Weights of a small GPT-style language model, trained from scratch on English Wikipedia.
Training: a variant of Adam for these matrices, 3776 steps.
Each number is 128 + 24 x the weight over the matrix's rms, rounded and kept within 0 to 255. Layers, rows and columns count from 0. Numbers have three digits each.

# down: layer 3 MLP down (transposed), 768x384, rms 0.0343, rows 29-59, columns 0-63
# gate: layer 3 MLP gate, 768x384, rms 0.0373, rows 30-60, columns 0-63
# up: layer 3 MLP up, 768x384, rms 0.0381, rows 30-60, columns 0-63
down29:140120066156143154143088160104150087182125154127137132123127135147127111152141142115114106138142152113149139094115155120102130156138095111123118135164102116116125112133165157125158112142105139
gate30:119110128158162160135138126123181111149157130156082131118146106131121154142133137129128114139105110143145156143108105148128136144139120129155137109112116138131100158117153143118108146128120111
up30:116116139150106120111081120095140146087141107129121077125129106155122130116112116126117123130153121116142122098170134133159138105131107101099161132130098128108125121171120139151156122151105165
down30:112164137152116134125177145140146112133117143150129114166112122094117162114124145153150159133113113160128137139102158130144111137116169123149116132148136127179144111127128119137140111134118096
gate31:128113147131124123087115132107080141152106142165146129153184083113155139116124104094102124112187120144115124146147095123132119149122160106110117114157166114143164134086126141116123116098179133
up31:160169132108108095112155128124154138081141123145135105127166128145101121088141120134144119109109111148143175125171097133088128115111094145110128116166111119122127143129105131111118151166129138
down31:141101097118122077126150102135146164102152148146144127106133147120107167114101117163124125124160125133086146127165086116136128153141130128151159194086155164103124114149103141148135108096122101
gate32:148131073177084150106135124128107157138113143134080132179116148139147137152166112105151094147090143151146083088071122127133126169109133112120104130146118133170098100134152192120118134123180184
up32:119104085124126136101101086162120133108140127123166153133118115181112118128097123163138106136104129113127070177102143152150160151124099117139109096078133128092146128115114129139175094101092167
down32:132122166136135152132153160112130146141140135109097128162148197103113093102134108089083120106149123089114123074137125132077096132157135186082109122153143112099150144166139120113142113125087095
gate33:128143111113110177094128137125161130116125127122134127126100147098134141137142097107142119081140128119143114104135059109152160144107139125131177148113126061133112111089138145185079152140131166
up33:111119165089134142106136141155110162106082120090137134143065110152115095128085107142122120124122123162116113116116151151109136143143125131092120140116117140109103112112090092130149119105151138
down33:087128082150132100124161154139108102135119098150156124129159114117123182125117127111079130120102128146133135092089155127094113168159125087072166157125140139111114122114142115116090140141060144
gate34:105140152124139125140140144107125169133138104140159131116109131072118166111141107091091131130085164147114111060096088128102099138129146085122141143126108130136139144098107108124146116154126121
up34:163125107137104134130133135143131137102136131140110145139128144128113113087155103154149168182128103142129109147140124105113160170121123109122099139092144096131087149118117177148168119054117108
down34:114151090145142108122131127128151171140124109147122132110102115144097103143150182120085134145122115158119132094099148137094115105127117122140113119151116119164124118124109080133111118145109154
gate35:131118147124080116143111127101114183127125131107100111163117154090123070141148096141146164142101138124182189134136119126127118149121108067093136157115188179147133085126116111120107178108114124
up35:101146103108131181083163177146120110156113206119145174147163141153144109121108165124176135114120124148118159129156130120139111102152185133128146147165106122128146124122113101131143166126135102
down35:104146119159163070139155139123149131087088108116125127124144130119135105169082132132143176142136135071136102112125125114171141101146109111119094197122151182147114099174157158081120119150158143
gate36:138134112097136106100140148102104170141129127121137135127123120129103115112130142119101120124119120160067129112143113158111151126115154132099122129091125105148164149137102157105110118105133127
up36:126145135122130137132149110156129149136124119133082139137105135128125112130144124130144142133091105145116124121130102132140132098140157125132097150122135171152153113136074125132106104105149087
down36:128117110119145130135123105111132138152162130121161137144159169159153111132125154130127130111153121123167128114169172179135113153139115107092144100160106087158137102159143141163111126150124105
gate37:132145156113150180153165132137104152121177135129104158154140101122163158100126129121111111144136122133132099123096140141127152146123181111125125136136113095103160136119112141137137095138136108
up37:107121131146130115133113168166097119113117114099162156108087158094152159182184156132119175144115148134132142163073139111135151136151116168119112133090147147114132112109118122157097147157148123
down37:128107157103102159123141126107102131131153105109139079162106128153128121146082087129152112150116109122133136130073094138160109126080111118107132125130137142114130094135145090151156122123150135
gate38:128112164121141122158166166151167122125134088117146103146134134129163142139125125082155150125101138108147148099058121154121178168152102144128111127146126118131117100121156084137118148141174168
up38:157151086135133130109137098167092150134109173104111120130156140133134140112101140141102162163124082145093100131145112143091156152137152137124112111157122140158133151128071120064139106115158149
down38:138107108133110096125131118153119153092096139162108120096106082129168106162105108131118111099127107131111114174183122133146131113132140078164105169098163147151108111142129132146110116114126118
gate39:131135093126103146144120144105143160171161104092125116126135097118123164131151125119108111128147126142131123111107114150125141084102110093131137114125120103147124152127145128142138137156135144
up39:122147120122112116143103124151128157142149122137157143114108097098141147126116142113142138133111138122115129105125108116158114098094096129117149106164119144123140118111134151130139112121133137
down39:113146141143094140147154149145092131104142134124125162134154144119117150076094115116119141131121136136109146125106141131132116149130153124143147130126112149113131106139126139128095127124142108
gate40:160184146160194134181135184181132154128120094146148124196120135124118129128150108132153147168103143120107123099116136159095129142109161116147107127118143123160098138135130170107121104153146134
up40:160082078168127126146139126128159089160106146095107122138111119154131100153089156114158133109153134127130097139149165150156087115099134155151123109105088089125137149117161098122139120144105118
down40:105166126112129120130118124145154109150094153144136150080102134150111130129129113105116117094154139096115134142109144127172150136150139139109118137097142088062138120160115112115111096113122117
gate41:162121091155126134129095138133161126164142117136104117129095138089125135123117128070117087135123135148130133168150140150137116142160118135159126129114106098152144121140151110135126110111134092
up41:135161107160110123116164103131142152133149115112106118125142131138109142154138125119119137102104121128132086100091112105156150105107146096095166138105124119113137150121124119147135153122156177
down41:110098134119147109146134113126147078146137123134175112156093108126132103090091200127127120109125149126129143149156117118136104103126102130107147145142139117146123144140097143124086108158171100
gate42:094099125142148134089132105081139130135102132114123156125183127146116083130111108128111139083127088156117062136159152118133115133142127112135147114086112149145135108139169100157133130099119133
up42:127113139113144109140129142107151134107104100121109102137164132131151140119127111144115123114100121141127137119135122107141082144102145080148151148137140143108130051084158129122102144160147120
down42:100130120109124136129051124125124148114163146092146126140157123158113123140167167117136110110126111134133142141128169165046135136138133136117140116114142160111119113157105142105123104133136155
gate43:153129120133115125152127163192134110119134126154129122125152133154106136164134123130107163115085108135110132143121161160122137194127152132104145148123136134125130145112111148167094179140142119
up43:123141153098088049104127130120112137146138091085139133117162115116118124108128116150121115147120132139129088133103106102120105169118122137123150126125075108095159133175125100141148149139142127
down43:143122101136129141165101117125122143088086126173118147121119107124097131169110079114183172130107131120177159127124098161101183131144154140116118191119102115170150140138155147149118093147127173
gate44:123127130101113121130142164065163136132147112121143151155133156106148096077120084115151157073118135090127131098167107117111144143081103095129147139104113130130151115138111133157102124125112145
up44:152124124136131152142116147165154160116103122122117141145117174127155123121135081174129138130086159148141138156128135132116148166110099100128131136100154080125128116128147124106055139111116161
down44:161130147132146137100181131108125145086132074153109147102129128103080135125122140150126132151094156121107126093122140124104102092140116140152129092140107095077169155118134141153168080126096110
gate45:108127118144138142171161139126145148129156147127134138149142156123155102086126131138129165136100119120120100124081119124126168152125116114183144117135141098131117121126137098108125150177140142
up45:106067100134127104135134163103114121148124157141150111116094137124113106153128128097137125123173162117164079189167125131187162133145148106125092119154129083141111126148138150106139131144118125
down45:198099108124137059153136156142143086120127130149122119132147164139154180101101083127104139088137099134129143160202142121095127105131135160163144125087149128106143151118111137144138093128137135
gate46:132077134133118114131166114104108126182176105099120122112177097137105120155128116122087120107150154149099111126132129107176137150126100104081116151120106119130154126114134145177138095086155159
up46:133157131125144139132107100123165127157108134132173146146142163079097119135138133108130161143133098138120144151145113158091134119095167171156147109120111109133150115111101151096100129146169119
down46:083124105078111114080127123114132163167130102101120099140154105128126138156137154101124171148158141120125122156147129098126145119154136144113122178127126139107150119098130124143113099122147166
gate47:116153137136168118118149118124135152112130133132144147147116103118143157072168109133123108123139091107123103146131139157148083171163141099122097166101126059153179086107115121097149164066134106
up47:104161085126134131108178158153129145148097098145124151136120096088119158141109129153147176112114068095111111138140124128139111148137104099137128165152110177159134150127130102128110145125127124
down47:167117141120115128056136104141157183121140147135092111105099150125062132134147132125110136152126165170090157127117134173109150102134115138101102133159128133101088097109126127092158128144161141
gate48:140130102143109112167123112104144120152134128134148105089125148166125132114135144177119152139137118156123141092115100164133159165150106092133125173151084103116121099113074125151159143172119140
up48:162135111153076135094104152222126149138124127083107100105132149124121124087140136112100103117176069120113145126159115160130109127116141116154103119144121094150116116173119115129116078109134093
down48:111147138120107123146163125081129097136136137080110120170137097135141103151140142136133161144118125103154132155095074121121120162133087132130159111118134135152147091120170103104133119105145134
gate49:126145158125108124129107112102105115153124119142151128109138134117135132100158095123073145112125084127148147116118121121109112117119143114137144131126143116104133132116096142151119119145148101
up49:109119130147141126109139134107091141113095127185109126141142136169160099129127117132110119144133170164124110136122124127143112123120132139109140154164131127124105127134075177107154147181156096
down49:104104116157141111154143097160112143124131120123129123102188112128114112122160106188114141128148113144107119124165108131129104098149114088122126124119117126064151107128153095170179092145068127
gate50:121070076091075163108091112126138112161190180140136124130131132140146156092149091135128091075135125126127103128145127117078152119120116154130138111118163132108140137136133121154164138153096083
up50:128157133113172105138153098123142130150086141094122146131125073105119122162132151125141105117147118147126129160112085106134122120131125107063150107124126125138128142116105153137132107106129149
down50:098096104119115175075138180116098112112134158182189131129102133161124157128160132146140106127108148148083119105099088102114125126157127153149109113119155109113170156167149119120105163122103098
gate51:134077150081177157131126110135143145173147115108122167133124113134136112106195133112150153141126105160120171157153134116112135116091146158172135112126106117105117113067128115174151162149143128
up51:060099147108111161152116098148128131140112130097132165103067107133166123172112155162107168113118104107068150123135121122121123105128118094180173119129117129129133137116112086128162183121159140
down51:148124169097076096138139135119113119152120118100146147147148107119192146137092146152138143133132110109126142150153090122143080137120114095140095175119068121134099154154122101153094157126113111
gate52:105105099168133122146117147140125106187123091136149131140099124094145126092111094126102109064142149122141121115167110098165105187090149136137129150111122110182103123149109131119172118101163100
up52:131114152171124075162117114091137125161130123110176105089117174161118172142145143095110150110124148174147131131119115080114107211096153129077116154124141100082144116143061112153120147195128130
down52:123097167112125140102095125134128095133107152122135122132137136114126074184113146097095094130071181163167127082119090113117143149101097074128154105130105085133131132102119153132175091131156162
gate53:154114141101110149119147082091107160154128114137108146191126142081109187112162104149091116083089072119097120082093125133079169159119105087082136171138093093170110162113072193124126106150142111
up53:079190141143177118134121089111092120128078085140121105158127125096150146097132126116105125136130069108124159140131092087143091122124158143143117128104169166137105139115096177098182107150136127
down53:142075126135092095134104107150126146132106168156131142087129111094103183151122167114157126132128160151143144133121153189140094125131114156134114130089135124099083141120146098121069168112097089
gate54:149069131166151126136118109080107105127105120117082095132141161094115143132157126076121153093097116176107121088169154117138119126084125171108146126156126151167116119082108158163100053104144142
up54:114152107147107086098137114104107136074133148174115145165195148147139099113122135149124094166118105094147086141097112136103126113142142111121125136162166158089135142158080093151138102147137185
down54:120159115109143085150099146127134129130111083106171131090115142117146126140090106106155139116195088104111138129097129154161128142140100118109126112124090162114111122112130163094126104152127122
gate55:128140108141097123122134133136138100113109155127143120114146143099140129145101146135170125152134127108119128174158163098164103167157120140141132101109151146113118112149143116113144131135123140
up55:116159098182102146137121123135169152114125117103139159120137110116113137136142124115132127105133125118107130114133096111126145134123143150126123133079159112152159106125122111162126132131153164
down55:137121151133120119143167130150106083130148179138155119168152155124166105117101110129136132144149188134133152149136168133138123153164145131144139109139147123154117138140175162094147117125122098
gate56:166129090111142075146134153153123120117184138087149135173095142120161169159125110127147136118099126151144112125142114111095118141129084096113138131149137109144150113180162108127147165107130090
up56:179176106148098106099132142184108107133152160098099164127149136097122128121146123168134175091144142144170113115163125185118103153108108106104136186129132103162089135142116147140103132136157124
down56:101127148155125132110137121128116161147138124122154092158121108116144111146162143114159142173157108138124127147091103095154110132107141167083136099146131113168175071152106106121138156121155079
gate57:176137140121124109126150105144171119073180138133139100104116125106157143072140097093124138120143101165132118119091120105109118141105121107163171131138125108203134148184127173125134148061126134
up57:060118215113162142111150136092138107122144131112069126128155077108120154082166133144123114143142087128138150130154117128121144165158154135142123136066117144143127123123062109108107156151102132
down57:109087113093162135102117146095128153129177145099096104188121077123111092175123220112126128213116131118075170161164078090115120126134110175087107118090112154144110143080135100141112085120147111
gate58:178119106114077125153115135138108118144125111107134134116092146111135147138105117138121129128136094120122147119134150107133148109138136123133130133079139106170118098161150147137166184130144116
up58:111137154124141130167136118130172157124094084122165125118156164122149112155113124086167136161080124128113131164100155152134108137104180168133114138151183136133153144126129160112136146127153146
down58:128145104103130083148147081130142120114084118128140081143122131147110136128130165154135111159155103099153134126196112146135101118115129153147132141156109144116102091123141100185157096138095129
gate59:131132086143157111161132110157090136158176134139095091173120152180182157114180099107116101121141121116118163130056111128091123123103152084160119145108125043140134151147149088135072127143111124
up59:135122119107101133132123108156115214145200137103115155162106134115124165094102142095146132161136113115091103110059123121145102129127133135155142090102118116092102130118178142133089097116204136
down59:113144067123106141129135126119144129126064142155106111095114122140094140099115072097096128076141099142179149177140121122145117112087158123166143141146174139105148125124154097173143106096134147
gate60:133169156141095120164141066126136155146092128115126114144123132045160113095190113098132100101106080149102161107114083108169130128106101141116186160129117139163140104155137137115140184112127139
up60:186078118140106121158139170115136114164139133138154132142157159085133134150109082132105121111136100149131131115140171137129130132115146101121121102121119175130088108082113138098159147132161125